Part of a small language model's weights.
Architecture: RMSNorm before each block, rotary positions, no biases in attention or MLP, embeddings untied during training, normalized queries and keys, local attention windows, shifted keys, exclusive self-attention, value embeddings, hashed n-gram embeddings, skips across layers.
Each number is 128 + 24 x the weight over its row's rms, rounded and kept within 0 to 255. Layers, rows and columns count from 0. Numbers have three digits each. The size before them is the row's rms in percent of the matrix's.

# layer 3 attention query, 256x256, rms 0.133, rows 144-250, columns 128-191
073:081168122104101132157152161138175118123133146123165152138102091142138141136119138132116087106156161081118147159149130136115137104125089100139098187164125093149102092098112096135166140144131135
062:144186155110115106149091148163089120135152154129168155133122152153087155134082171117062133138126166110106135117114112111120109118127123103170121106110062150108119106118155135071166145110153148
072:130149130145134123122107116127161132146158102121150144123149134074100169081134139100085143076107098126158143119174130115117127099121181135092099134101141103143148158163123096133138133150143105
074:090142152141109150120112116109102071121116139130094075142149124092138112112117112141120119108173107130165127130109160163123113131125153070077089117107084108146127122179152188117143153144108134
074:133097116161120128099108120116126163100165105151095099133126157116132137091119128134159151128119097161137107143151146117151101150133096148107182113092199144098129149142137116152107106117128143
075:123113114133129133134133139079159115110138165144094120122126149124115114151148084094170101148124118140089112151140104138105140136143091165143141171117142083133093114135109092167121142110112154
091:108130136120154131142162150123158061127112141112134114134121074140125111111151123127143090106130147091114148134153144154143141084138134093110081156164122109184158133094148112131140124158078090
066:119152126115060104142147163092121140115138124143127131106083091133115142144123157107098130116137153104120154112117113094126158159140116102141112136146131170124112151112126099134169151149147102
069:155122128131143156139191155105146167081109127112107099144144146106134108102170144146117133114103124105077122160140136139106144128161104104145161154157157141138188146103133114132117138110094092
071:135154108140119127177126146165134115115129149108152139130104115152131130177161107144094090129110142089140131084135132200143192145113176106102119150143117108116115118128142125094197138086127134
071:140128127132100121137119125136112123128119089108114137104109113087116146131140130127118199176118124152171111168119139120096101139123151168128131101184133172085116148129129119135148120127129105
081:133063097124156096138114159102129099116133101122076123148177087101123113162124138112128159161142117170105146155130113113127115097137104112120147100137128174105149122115175131106152115119145150
079:166121153115123091114140069148115155129155107130081137147158120119103114143119113166120152084134144140092109130136126094122129125113133136135107099126138162150099123170131126108114121122145102
078:119085161115130143133134127174110134115149140141126135134154138152127105150071087151133131088130140156157099121101173138155119089124179099130107125079067139112126119183155145115159133115137121
082:119162113111104109127138128136153133121086145167118159169143087082117099137115120163147138135140140133170175167125139124172118126121119104148068104115132146158131150118125138179086125137165159
072:103128102137126082113097128131091112111130102164109106110118150110115149128086146129119143119186124091131131103128122086118122129122115116108152129135077166104127170178129134153111113117116127
087:054082152089125147136123113154131120146115140144099119115084128125128144106136102118105094120118124114165119122088162097099111114137146114114122125118140131154132104106128149107121172166078113
082:117137141126106149145153109127127112165158169107127151090162142136113160158146105157142102155127178170127080112083134160127128160134076116131102140168132136146151117127103145154137152126088097
086:156161156110175133157157102123170111107129144158098057166101127124151108118169104118124173106132101162164168126132123138120116141130074107154121108109165139161147116150124121093157093110148169
079:123142130116150111137147065107133134111109115142122135103145125116107145111110189152122107099132136155160117138143123188127083090126128176124097159075125096066129108136110145130162112135164152
076:118109121099092103125124125131121072071089119137091114138134115129139136128170135149146125136149126151111084155146162136131160123128104138102118137086080111118143134129131132157121132129136141
079:116096114124151159123127138119135150143114197128158102148085145123109163161133149119118133080081128144099105121122077115112132095148166151110135172187112159153139141150120102151105126129138175
081:095142099111113077136165100092110083134161108145139137112075093108164130167137100136103119176114188124116141089115121120151134145139151156110123124093143122144139163131081137150163173166142141
081:135102130158130121182108130135139142113096086098107128122165094085130134140181079181100127106149111137091144152180163142084129147124115161175091094103110103154150109142148153147143117154132103
090:090132174096152125159090089146161109115123095086093109138151137095125136094120112102134128122166123114094151102152094085127129161143084103122120120118133111109076130140148168120142148119143140
082:142119109131133123171125125116109128125115146109106183108179106137113170147106102174110137071113132106097151121139131149118131133162138163194182154143116158118153151148137126154166116110121106
087:130140137075118148133112158125126104101147135150092119133134095104182129119135132125079116169136115125133123141137114170150141104148167146129163160080159150115118152091131162100179150100165113
089:165071156110138103087144134114175138099149165103184102141139175111076134139132164135090116128096159130120158102115103114132094118145094099129108127113109145148127112126116146116153103126103139
076:112169142119103103111152111133134111120124078160139106097146125087131112086148090134142103138113156147151151127122125128099125104122118121145115114153147153129156127097129139114118133157124175
080:101132135164122126102087127142110147120101172108133150097124176114145139071116135113087133179123138153091112141144123141135137101129120139130132118148131125111130145070107152125148090125126125
086:113152125078110122138166135121147119153090164136114144145140140160134106136140135120081128164126141131084115123121171114081115135086112169138131136139081098089149115133134118112163132104125137
087:098123135105110132171111107158112146125123120134128129179100098150109151084139102099077100121116126119156102164145115167143123155126148168152116155123147126123107125141134126165108130137105108
081:103142108135124143149155129094127150135113148102122146151170115141130108069112139126125151151140116092102116093095146124107073158099168125129098119171114128124139147153146147186132129166123142
089:119137120142143149118136164161147109172177101098131134202145122127094119130151131109118131120115122138133131158151120139114103098137144140146120144137131115128191191140099147161107108134111129
077:145102130141139142155108155153132116116124124131153177151166113107107132159094143128166138136155115121120140097176088144122098126146092145083126077124132147144129121114097144095132165152089116
081:131126108102138168127124086124116121116130119136135108119114130124160114089117133163117129152114132149122116121140132136119085116112098135120156104134137083111105123143127111147146117153152131
082:108125160126128141094116114149128147144141132148122102100110160138148111145118085134106144111174151112144140167128161198105095163114135113119101164138081118096132113131140094114100125146116138
081:137119148152143128145141122143127101085114149136139102138117135113130164151149120136113162134156148105139155216140148100096157143146116176118121134170121130123090156138138145110149116148124137
088:140136102107160156092149118115117135154141107124131112113118131120158102093151084140106145087153130112129100127117169140143106128109126130148147133103176123162129143143135120148145125151169145
082:124127106118143163110145108113136095087091103115074101123132128129105157123113138128126108103145097191075116112112169172106142129174148104151098100093160130106113124108150110160132098106107157
083:125135138101123167131118102151106095118138104085117130159105147137132136134157068160133125132119139120101136130140071124119130130085143086118125136098176078152085132094108132127153136099125123
081:157128098122124116094107146151086117136089119113114161115107150100095137127180123115163148139107133121124146117158154144129120109116184116103168134121134108112169125122116158108129141133125093
081:096074121145120114140141150127160066141105105135124115093170105158136117113123146135108078111193135063136136110133127145114167115112131139141134094118199095135137148143118108110150106122125169
085:115105135105130108118130082125134127093138191140144123093113118123102147141136095114118177123101141142114104159137096115103140122157125106140147153131093121147109136152159149108083130149111146
086:124149123117121096107138154143138098121107133098131125125161126172127174111152102122094125110144146076148103117160176121167192111143152105140119134099078158124120126122096134125147128137113120
084:152119090142075124150152169094096116089123123140130110135157101069113161118107132137175141076131140154113157128091123120107132130148111132134185169115185117124147115136157114165124135115148128
078:120185139122116121078142095094142129132101118139100145133117098102122153086129142152121131140116128113168091122169128132102113116107135126146088120096144136187129126126087126106134132134125162
082:124107122170159118149111097084119101125097098096137155158081129124177108142123116155106129089178157128132127094114141148151095135128098094161139116128124087144161083105111129139137125104142130
126:108183180157112146102139116152107181138147112139157087150128122100134141121080158139148138109156160150125144131120125118107143160140140127132142166100144096174104119095174133140120139094124107
132:136163140099152177088101156121088158154145167134073119145101123114109130100137162093117078110163170142097096088147114133115094069142118123150123156133114089139120155094160160143138123118178107
123:132146141100145099117165130163112151122126144118140107111146146158127119133136125134111158113135119115124130129168104091119167098132115113128108161112143118130175174089130154109133157163141099
125:154153159120117084171086165192143133166139158133136181113116123157110170119147123102135108107130077122120158079124134140161081158170140104161127113110127169170126136112131122163121137091084071
127:140127164112134142121151119112121123124112107124119131091137131119079153176133144123145164094141162150132136103116101168132169136122132126123097135101117128172115126072154118111156142127137160
128:155160084116106129125150172141142128143102141130153144125120142116096124137155101162134128150137090076059129142101118140161135114133116110161113082083136151162112144128141132118159112139144136
129:118099111164092135166101151164113126150108161119134131142141109140123154105151115089149121167122142103108126096136145112111147128143123156136142144161099157143123153155115162138120132146112145
129:088107144103143123100128156150136110132122099116123129050115120137136147120088121138144093100130126063158162127130138118136111099098106135153153100154162160168129094129113112085184114157131112
130:122107084142135118097142118095083168107096157127089151139154118126147146136117141140178135141087146113128135144067111103180106165095137134167156137173215118123109148177170189151113132117137140
120:127129144154152123153120109120092134155135121150164136144109147143129166129122133138108091082124102153142113133087132138126131120074097100150103097135094108167118120089143130140167093136160154
124:114156145142143120108075144112151143160119129125126125105122104143117121146142109064117138128125121142170119134127126112115126118167124117097086101127140143089172093177133103133129108110120131
130:134138160128138144139132114125123113158134090120125114144138152138126170145177152126114121112160118161103171125152126116115125156054174108120121180142113144154149147131160134142111090144145168
120:159142151103144142098121137129141174171100128136126111107081139134124126154119115123115178142137085116140154116078155117165137154107145122173104143120140119148121112099123120137083117152117126
128:107136148119157168117121116121141107094132097142115122137141110138136164091142136175125136157124114136161173151128185131160136111148099083147130105104126110129155149135088139133109167146090166
130:131129126146123155124119133112163137154123126145158111112113101128139074116096153115149138126109148152125114122132125144109170102161143121138110133155132139148114103180146142112165116100133124
121:134127120158154156186156108154154113146099103076144124135106145121145145120134129133167111131133124139167106087131158103103124133088154077138150119113091153144088107154147180135098116172117088
127:139096120189107095102111148133116129136100147113113137165092160136148084168128129141141157095169120110132120130070178122107087128144159135134148155117084116125139117122138145147163133109111116
128:131156144168125096140149085108150088156102132169108113130153100109089105135114154097056121130141136089128144131171106151159159139143140122091165155085147125158132104111112101145061136116177105
128:129115108124129127100103108147134145150151109137135114147145154168136128124124153146153094147158117070149122112145154142128152100072122130123146134102175141106126134136143121100115055135151130
128:126169104112130108158132132132120136071131154148110135102128150142143170123129154135121128097144137144150154101101104133117104153140161087126148076123138149148142167131127081109122120129141118
127:140172101129155138163111105111085111117100141125132125104127166137109146155071145159133185186100140064145143121113123134147143118134133110123139112106128125123094130131105124162140118119105117
125:123124144133141074153111120126114115176174165112141145083121077117072121124108106135118115100106138126132129126118136152095146140148148115164156174114110090118093133089114139122118111100100151
131:131129104071140136147145122134122174165137132147117147113140065144135138141142155161101108157144103114138122152100144115115130123133141137112122100140172121110126133121139157125085122105095134
129:109107169146121104111169136124137099166136141127155177099133152125149129105139101121146156142166132137120165106114129115125112127107113132168119143128142096076128119153105134126107131108158105
128:166151168098125096127120116120119108123160108157099113144135083122153132137119103136110123158111131150130143126133156104129101127127089092185102125128088077154104119114111127165142119108139136
130:070140117062145137147153125148118113110087119147121124120135137142133082109088120119125145124098130146124113110077166114137103110145126108118140160142126151092111155157153096148076154103120136
134:129161096123151147116166112129097100159133108117097130126137126146099170130143103128143116103116167108138189187174102098154115152116142084135096100094142122122145135117113153092107130080080132
124:151129168115086132141149079124111143118109101160108153122117143121161124100087135109130156154145082120136148110169160117110136164142159110086146149148138108111126141130128133120150088117142164
129:129114157096113155107113107127124119113148165099117113116113173128093109084135138124087108116145129161143134165118143137141100126112104144115144148146115116096138126078117124179131138131169144
125:151063119144154127139129082158110145115172170095085099132129141114140132125132132123123109140128141066154114109136167158153121124156154149132073150096109141156127171144105118133123108104125105
123:142112125143105105123100089140096109112115150128099159143122168169120127125131122125132142115100100165120135150144116142135190145110096131109110131138132127113114170135174162143100129128102144
133:119126114112110165133098143128102141086155097143141134096116107164129124154119074136135160103192115088155159078154106112124126095096148121104126177133113112110105141130109157161127132143098075
129:115147105107127128121099125132130142136140149127116135102148079131148140128099112124103119173122153129117118142110146164151096158098152129096106091157133166146143130143109147139147137124116140
128:069127126147123127151119129101155095086106145141113130117139125138112144154092144081061167135123131117166112112119127132143124137123146138174162147108098159163116113129093183096134133093155146
124:141095135124120155171124109131151130099151146083101115147124094138144103096099079114085053152119119172125153133122116144119144115105119094105160129160137152156091130139132124154111137161134099
127:057137148125114114168140102146142138201168084129123125143122146100150110108134146116115088150146159140153150125084100113129126128137119156143094140158128141110146119135109118136165089101136126
128:120166125078113142089116129109064084140127098100161129113142107122127107123110086149139100170142096155143138114078111118144142128125109139103183122140119125160114141104087103146116127071148172
119:136158123142114140183179118176120099171119140112144103116115109138126134121071110159164143145119134095142141139105134097137105089142154117190111102164175138094103133101141130138138172137119148
128:140146114125145111090150118135127095106119116155120132099132127098123096122140109136138090120144129053109146117166123116112114117125114105152089106152120132104079107130126094120112106142117157
127:138094148136144163132153157146202146158129154119128093108128126138122146160115143084119153160110095156123107107122128117112110139096132138153152110162124153144116156140139066124149134122138113
126:192135118101175131116165141153132075143150138113124123163152102108148140135134127111126154115127141148096147152132105142154169120110147129119143096072119107119098145151142112147134126144070125
121:166118104106083145131137151119141138106111093121150128156129172105147124123112197147106125115162152111140143130138137060066139188172118150153132111093105100155195135124128090099080099118141081
129:133107153136148136112115144153122118101098113102144101129144129143190156117118070150122102116082155160119179102074124116085152153146188109079135136157110159149115100112093157114107172132164108
126:129152137109143121125097119095190142147168138151119124098131171167161137155124143123188081143131131121108111157125121126121087166138157123141102112094130100105108089139116120085121161118158136
128:168156115136139123092152124095139148125111182110090123143135126152150123124153105093114132169117180103123159103128083115136127156153082155177143096140114157145118117117118109110125140113171148
122:142143131166117152138146122130060128120155115158147101161112105158124142160087112125119099101099069156129142118132135134107152138144128165154128150143109144128156117139126129138149117144135145
127:123131132117135145156157157140116125171146143127140151137135114156134143148095119159092180127142146126125120128129073151090106205082096130103113153150149103154123134097089127139121092129130158
129:149157152135096089143141143160142143106159124108129157134130158155077142132144122148114128157114149143125117149120132142148160138104143092121138170137131145075135075109157149119130110153121142
127:104123114119133128145170111155137182143095114128140147164120138099148126139106097151118060131133140128161114138098129144141141165107101137123149100124138102149156107159118111112100113139105136
131:161153096096140129103139117136185116152138070114088140139097136095117163149132130160134105123127079148120162084130141150103149080106071124123114147139122072116134146153134100143146167115103136
128:105104148146114178094093128126053141132147142133103131127147116175136124121138147110138056147131150141112157127127132132117122146175156098125135090124119097124156164134071101159071134114114182
124:134128097070131148135148142127114079109131136148136151164126106145120142180103143124157130110102120110144101141155127169150118121124086158140119108171122162154146125121128179154083152173140126
133:164132163152151122150166150139119139160146142090124145134143130151178118154160173128134127095144131151116132143115113150172131104139095134107140160132098144154120110160121093104118147089140096
130:106112157112104082157124125152111157127152106139165101157158134132151143134115178151149151146120133145097147089153091140098110102126146167113141138137108160164125122152127124181161153155058113
124:056159164107123128150147167117098122120143093083152111137133116124139142140165148157134087153117092130077105117132095087155150108107144139135137182121141150170139137181083145142123129138122120
127:119135166071137118165124106089089156104161090124109128126127104128125112109114094153155103131150132119120131082113135127122166099093137105128124088103143107122092150130161113146110159115164163
126:122145108141111127069116120109096135120123133112121125136141097121139069154171158153055119119127102125151109092172125133164123132129134092127113130168148157176125115167131101161110127136108157
125:129167150149111155107101130111113086074159164138129103127147105106180111124102130133174150100149118149130148104104146163113102155109110149104168141136111106144178071120147181092121157123124118
126:112143102140137132129104086133104105079138140124115122138130117163130148137137121142096143157121082127111105137128126127144082115131138132111139128121150144121124133099186096049137116143110133
# layer 3 attention key, 256x256, rms 0.133, rows 144-250, columns 128-191
058:093152160117115169142116160134140141094182154133166164118055116161090136116109144118117084139157163135136099134143146140141094079119093112128133151145106112158092120113113117133158110147144136
047:117104156131156130105144137131104143186133202127153111129093132153066103128133152109135113125123198161080129137132113138134111129144144109191130144169120131119111093131158130123124122120157131
062:134141107139150116120097119136154100133159080126128132155141144097087130096132127109059109112131128146176113104180100127118120064137118123113101118123128140151133143123105122163162149121137096
072:101121137154125153108123121134086100114127142129125075141147132145151140123143091143129118099138131120156148118139127178137131118101151096090107093141070115150146124145154176105140132111114121
061:144135081121105097104094138114146103126136098141105111139126111104174159110114112149142148116139092093154140138125154095109127131110127155120161141077172136084131148128122090112122159123103114
058:115149128124121128127103145124141163074194160146141164131065162178087147147104131092077140096123142149116067131124139121151138145132149142123122144103107119133090145126148078182123150117159134
079:113128173142118116116161140116124105113169149126144150119122106144066102122114092126102110114121174109140096119149101153157101071107103096118129094158097142146158174088137147146127115146120105
055:145102148164129101146158135087126130123167135136141125120101145098091101140151157091153135120120135153098146141126118101101150171182133161131130157179146132096113125104112043126149150165124092
067:128116110106135158142116120128130155107106139111132092135113164140153141157158125135095131105115146119119079159088129127119113140174145116135165161142124132115145111128137076084172099110117112
065:136151115136121166163146092174101132083130136114128134142102107162122128176148145112104120129116127123146101101089156198146138116116150100115137143145114070128108117137147166081131117075150136
068:120135136182155099147126122157130143151116132115091091136120107090102141154142133131118172142091132185169123153140135144113138113157168180109118137192164141105067144117170102171149145156105087
075:136065087128122087117112174153134122125141123104113110130164087107149125152143098130141193137144095137116140148122135114133118126111089131137122124169132143122128104132173084085147098124147137
076:158093111089172113120192108141124129120110062155068129164148152130156097177138118164149150119129144134128144134121139162110127155115126133121134108131148086129138101131100100086103101113128129
080:115107125121113128161126149133085143126118155119117157109117117140155089114106100152146137095105110117174117112128135137130116107112140098152128111092088166130144109152128148141172111121123154
081:126142097099129127115100107154135153144089122118106154212137111140093162143111138140153162121139119130137184138131115112119119131143133112142077116115146171116102112118101162150119107131167164
070:120130103132152161081059090135118116150110153136092083158115144163155176124114164124130121083196128072139127111132155118172166136127120125086155143112148137122095180153126075150098139121073121
074:099080153122114148135114152149139131104095129096114132117102143168127125138152087152135117114108119129135102128072125153125104084133157115072109112127156123125151121117146166105123124132097141
075:151131149123133142156100131119126138136129147097131142113157140165115143161129168150148125105122156194142124107127129115120136161123099115123100181169162143124123076137091122157102143107124124
079:147169144097147124169145135145162100072159143173136059129112131144148132137130086116112207108110116126165122103149111168141110134134068153150117089068100120145138121146143098119169111103140153
081:096137144128128114122148090096087118107156096132158136151131127151147158159116170156119115093122137137143151149110091183115131087118126151123136139078136066084119131119106118117137094141158156
075:149114119106064128127142116117131080065135123120106147109139101124156128113143144166165109126153155096078121132131161141120153108131087131110088138108121139112161158146111130162139174139116153
081:103087178136141121111059150142128116131101163147177112136100111125127131161144149121110146099063131139102150131112083131101127107127223154130102182169120145170161148133097112179129143130145167
079:083135071128103134140091097125093138156144064137122158125102116136157115128132095189116152146110147111086126105097125110135116200163171123113111094125115163153125144140087137156166182144150124
078:142094158135140092173062106144115139118114092126149121134147094111138146167140124179118101114148118099113152116185134133104133138116093138186136104152162128123133105110126181137118124149113090
081:133110159102142122164072087140153123129130081125108105145165156116129134100180122092116136114139141087141167122153132125110128156143133101118137149135146109154102120123119140159140085138150117
081:129125142121122126150106087133121105145096164106135154109159099179124136129126118124102110087076117139128156102166093158114115128135111122195201159133148121095145167130125109182166124114145113
081:141143149119116132136109129127137084106136108130133106119144116116162139151109115168087132173126138128149161110126108191150098124140149119150121109112171131098113163123110163120118173116162147
084:154106125134124107100124122119150158086148113100160105116127190104111122104102149132074130096120161123062155127121128109120114134135118088159153118121120170126112090123132108128161113126083188
077:117160138140112092100136106117102118145119081161167090093149149113125125108135092176156109147122143110139173136141110146153164095137130152144133138142135157116152119063144134129103123144081209
080:121126151136115117090108122124088115118095114124137146081112153095124165092098139106104133161098129123147101148120112155112103146132134104164114117168150125104152181076103133119118142108136140
078:124152114066117146117140123143149116183092168117091116119124128151110122121141168118073145165156085136069068123102144107083118161105132161123096129136074143101151118117112098111154119119135138
079:112139188073120123143166165113140123119147121102147126149101117123101161114116091122089146134142135136170123137141154150168126120119160151101135134083148136117121125148112125141104134125135087
081:102143120108113133145193146126152124140157154158147136139144098130127098093129118090135135131138141106107090082114142135116074157121143103129143115143112128109145110123153144134154150168133138
081:114124134106144136112139138174147140140181084100135114185133120134112110112176153114118145097133140173132118167143145112138084109151145146149133157122103098130154173173140142120125135135095143
079:141121126144140169192087084164131099105105140127125166145165116119128126149089145102168120124164156121137187125118112116135112083114116156097141094116172166142129156108123161090133136113090108
076:141130128093162136122108095100120109107107139122162087130143137163163134124132117146117106142119152145143105140173120137119114117078110115124171128122123102125092118118104121165132098179111127
083:127137145125125142110148111174123162127199165152100160101110152141153132138133075126136136126141121170137121117112176189125111158128153137104141166112075100084117098134150144096110116142112131
079:159105144183108123149140116155123079087122158150162104143147082102166121152127131133128174139138130107133177191150133117108131135151132149118099140150154131134128186136129123117159155166125146
076:168124107142173148070140153103114109164106101124143102102121124144160116131111122132114144108118150138147106155128140144141121152115146113155144145092147129129128139167139144140128116175168165
079:136139147171145168130123100122122127095107091133089109117159107134120150139111125110127102114124130161118154120133191163116175134143162063139070129107187141122105143120102109181096108107072146
077:144134120121119143144135086156101081125134078120060106131084128109117133152158107130135140165127098141099111147137124128121107121080141084138117152101160105133129129096101096097161138102103136
084:146133104104097160089115163152110133147116125094095169141149138135094138119196097106139166131146096145099072108120142139165093104120146103091156130098102126107144115117123156134142136146127067
080:132149172119132123119137164156155107168129121142135121127148107124141115091126123130102066117165156091167144112121148158108168085135119157146168087120205110121104100116125126084179123128126137
079:139121111130111156123112099159139128119099155095142123143132122142111147084171103111154155131096137100105142174111118120102141143149158111122132166125117128157149126170122119123133126131168139
082:111128137144091125119172174140079129119126114153147126163176133170105142118160120133140120106154119097134129100122161102144142141118125112140131106080087136118143136147125124118157142111089082
085:150130093131118132137157144120110158116089142132141120141152150078114150128119108126159149123093156146120100146093131126114136106162072141112178131135143080106153112145148133163132131123143138
074:127173123105113135082148114142131148145111125138129121157161092096136141088147119128103093119124161120176104110146097132134118121097127109151129126117129144168085126122113140100115149141155154
077:139128169192171121134108129130129147111115102087144168133111153125132143141109128165101157114167147085162152146128135143136120134141107108152124120149149115130159088106109123136121089116139130
127:112181179142130150100146124156127169143137104126140111168139138101127157123086151127152144109150172148130152144131142114117136150140136132135136162083150094175103113092175137155114143105116099
127:145180144101152144098123144104073150157138152125077117143115122099117112106119164104104079111160180126105120091146112137105104087133126120146134165124119093152139151096147156145137124114157124
123:122121133098141108133147141160110146108119148140141109113144140144138125119153138117123176120124124120122130139160105058127165087118096113132109155120154104131163168077134140092123152138137104
127:137157159119106094155085143173160132162143155127137174129115111167116175118141128123146109118123091117128154085139136148156088158177130107168138132097143167172121129117132110164120143093084078
132:143125160127137132108157131124115123110105109131130118093137125118078160161124133130137161085140172160126136100119097157120166148113120128123097141098135124169103141073165129120145140130130172
135:155162083110121131125141176146148127157129147132163140126133140118091134136165110161120125153129090069052130147110109121158144103131105127148101087108151148162110128131130116116146121135141132
128:129117122172089133174101144164122115149121170111134128129145084137126149099160119085151103161124140106096114101138143118112142119137122147146134145154099161142127142159108144147126145144119130
133:085110140085129119098122146138129124138126103115122131053099129126144150124086136127135096097132121071161158139120136131139108106104096146158166083159160152156118092113116111079180094151138122
135:103116097145125130098143137092094158127103167112092149134156102099144123133107166131192134158093156112150145141056121110175096160096133127160159126177197128111111140183173166166115130141145145
121:129132140154149113140134123124087139155148123140162135149125132144132158116126141135113097085125108168135115138087143143123126124067090135143085103107101127162135117089139115135169096135176159
124:107154146138148125107069164122138148165115122118109107112124108136135122152138114068117120129127120126158123129120119112128121106154115108097080093125117149092174091172137092138136098104115153
127:140125140119120149136123105124120112162132111133124108137134150152131187151178126128130123113145117160128160126146142125104114144055175084114127183158129156140136138127153136149124087147145155
124:162131156112146142097127128125149177166091132131130099103084137129114112156139121116135169158146091111152131113065144121168141145104143140187104143132132115145110113091128134148091134149129125
131:108133148131154176123125110114117101097136093141109126139126093127154159105142125181132152136124118132165190152126176133162137105153122093153120100110127108134148140139107134124099145161094169
125:124128129158137168119140142123163121165112125151159108099114100125147077136093148096143138116117148168108127119140120146119169106156149129142104147157143111153108121164134153119172103105140129
119:133118128159157150172141109152148117134118116074144125129108138121154147130145147110167114146113120132153114107139158104103139116092139083135140113112092148176090109137167164145101110171112088
125:133110123172116098111111159134127136134093139116123129158095162142140081164145124130120145117154113102152139149077161134110089127139134120148145163109098120106150114130135144153160147104106127
130:129154152160128083133145084097155087147096133175117106132144102111082094143114151131060134124144135111125132122167109153155154138121145115095161150089156131143122108105113108129061148112186109
129:135127123127137126106105119126141152152161112149123110142131165184137129123115138135128104144152130074155132107150137143117154096085108113130131129113170148101125144120142120112113058127125141
129:142156103113132108157127134143131133071125138148113126103131147131142166117138154147143134101162143146148157092106126135124111150145167097138138092121156149150133158122134071139105122119142110
126:134156085102167145168118112098098136123088137116140126093126174127117143161085143150118171190089147067152133127113126149162162122127105126130143138106123139099109136117102113154129114123110119
125:135120165134137074159110118111097097166170151113137128080129086119080119121109091141119123090136132130136128135106143140082144159135166120167167158115114102120103134098107158128136123100101149
134:143117123072143146140146144133125155155121107156109154113160058123125143142138152159101117169143105133144113140106156106121119118125145139115121100140180120099122121114135168122074112109096124
131:112093150140120107115170137131139123158137135113170175104114157139136141109148114122130129135144116131119138122122122125135126141097124144176125147138138093071136118154127119133110118116167105
129:162143162090142087132109119128121116123150106164106121158148084116138148132141114136109123162116125147127139126129164093132101136129097107174100127156094078146107123121105138160132113109141126
129:085141115064161135137132114170121123109073125140131128144133148149121097119090119095132148130123148143132117109090165105137108099149132116107137142164126144114097158169160084144075153096128146
133:135159105121151151121167109129101100163138109116094134117135130145107181121135105141124131093124162107132181166167115088166138148114136091130091094100120127112132127119119157102098136090084124
122:146107160101083115134137083133126149126112102146123152130116129119150136113093110100118153177144067134119130116170159095114121142145148113118151150143150101088124118135118128124167085117149148
134:118122156100098151108124113119123101132159178104108125113103167127120122089127137121082102107140128169146120153119155130156096117116111134119136148159104115089127126089117119162141126123170162
125:155076112139167131157127089148106141118179161103072088130124157109134130128124130135141117122139132069143109119144164163144131113162163142132086142085118141154122151145108118137116108089131106
126:133123131146112111095112072139081108113105155120093154135118175152119136133140107111156138121104106167118125156138117146113174147119101127117116139133142111122100156128165171134096125130117154
135:109136117114099175147095149130124136086162110139138136099111094166136129136113087117123154109188102088153161071163097097123124087113145113108121184118123130109104149146116160162133128143096088
129:122163117112125119108096124132136137123152136138119134093148069134156143120096126127108123165124164127124129132112132156154098139089153132089105082161126162149164145131114146138158156118107143
129:058113142138127134154125130106138111092097124148121128116144135126109137155104151092056176132118127129165131116121117133151119144123170132168151128111100170164118128120109193101144145084160142
129:161090129128106155165132117134146140105133146080116120144128092125134084109088082111091065147125119181118145140101121153095148133102107094118153113138129151133110126137142125160117127149143107
128:064130145137116113141132088139152134204167101135110122143113125119146110113131153097117097162131149141153130118103117120123121134150124140141094135164136140105138111140132117143167086096148117
125:119166122083097139102121141106054103158128092105145132104143122110120119119113095151145101165134089140133134113080106137142150138137110133096164113145132137168103145123086101129116132073136193
124:123152134146119141176163126183130107159129133121131100127123114118133125115068111160169135138134154104136149130127124100113116081138150126203132106149170160105113136112132132136150173135107147
130:131147135129137110093154110139109102104129108161116137101134142100123091120144110143137102104154126053118158118151139124118118114153124124150092108154131125126103131137132098111103097153133136
126:153088157131146158122157141146180129166124144127132111099130118143139142156116143077124153151110097162137097103110118120112108133096119146158156109152096163138107159153140092127144127146151125
127:201142115100167130117163138139110087136136118130139112146146103120143122132156131126117141121127145146088167155133125148133174139115130140116153084093126107116105151136136107141141140140074131
126:160126112104089142144154146116142118117109094119145113149138175126135132120124188165122133118161153108125135123133132066074141176167132146158133095089103078152194116120128114107098099112122079
127:130115166142141143121131146154126122113104109116135103130148125134181160117114079145118109118073145160095171112084119110100155149143188104094130133152109152138131113120097154114118188137165107
129:133141124108146129109101131100182154142173155154130130100124165160165127155126133104188084162123131131110108184140116129109098178155158123163100129102138105105094094139125132101108163105165130
133:174122123120139128086155133079132134133090176094111120117136122146144136128152110089122141157122157116139153110123068096136117139170083143163140071121112155111120119114109111088118118113165148
127:151129119153104142143130123127066133101143121133152102158103098140128149151085111122123082106123069154131159124126121120117173127152116173153120141144127140130142118134124123140139118147140150
127:119135105118130146141146150131123140152146158130147162156126109165125140143110103149082189131138154121135094108148071143080118212088097119104108165152143111160106129090087134145127102120107162
124:137145155124092083149145146172147139122152115108124155129131156147098144140157126144114131149123153143122113150111145145124161135118140101110150177133127136076149075108157145128109129157124142
127:115111095126144128156160096147155169140093119129136146157112132113126121121106105152125080120123156128162108142111116148136162148113106146126147121121138110155154113141126099105105118144118137
132:157150085113137151127139125130176117129154069131113129139100142110104161151150132160139115107129075136121173064129144167100138072114069129112126133132121086107133161149140115141151172115097120
124:117100138152116167091082115121069146121149131126107133129135113181109124143144146114135054152154144138109156150136116125121138157141158112134126105129102099129155173133059098153075153112123184
130:143124106073131157131142123131106082113123137156128152175135111132109140179097140128150138101093118111136102152145144171149123112126099152149122102165117159156163139119122163148105143177127124
134:156124150138147112146164170139126146165168137086134155130143132140174138161165168124125123090123158154110131134128109150179121097147106125117135171138115138136127106148121102119134134088153091
135:113117178121112096150118134162087163129153117155163096160138132134143137117111163154141155138127122128101143079149087150090104093130144155128135138140116159155124100154118135183148168141079102
125:073158173125118136155157173126102104133141096096141113132138114141128130153178161153133108149119111125089094111143091089151140121104150143132135180122134157182134142191092124147121118133119111
128:116140149082133116163111102108079155114170089115107117137125107149126129110113099154156106125163139111131125089118123121112132097095159093126115094100152108136085158134172100147115163116191152
134:113159113138103129077113128113100138114122136114133123115138105113157073152168152155047114125140107114149115106170124140170131134117140098123113113173150151160128120152128089158088126140104168
128:130131130147114150098109109111118095085148163120135111133136118092157132114102137121182151106146111155125160101104130146119115141127114142103148136153116073139188067130142180092118140116142124
128:113142104150138135114104093141102094094120160124101132147134118173126143135133111123098122168123096137115096138137114130139084115121136136121136131121172172115122139090176103071134100122102135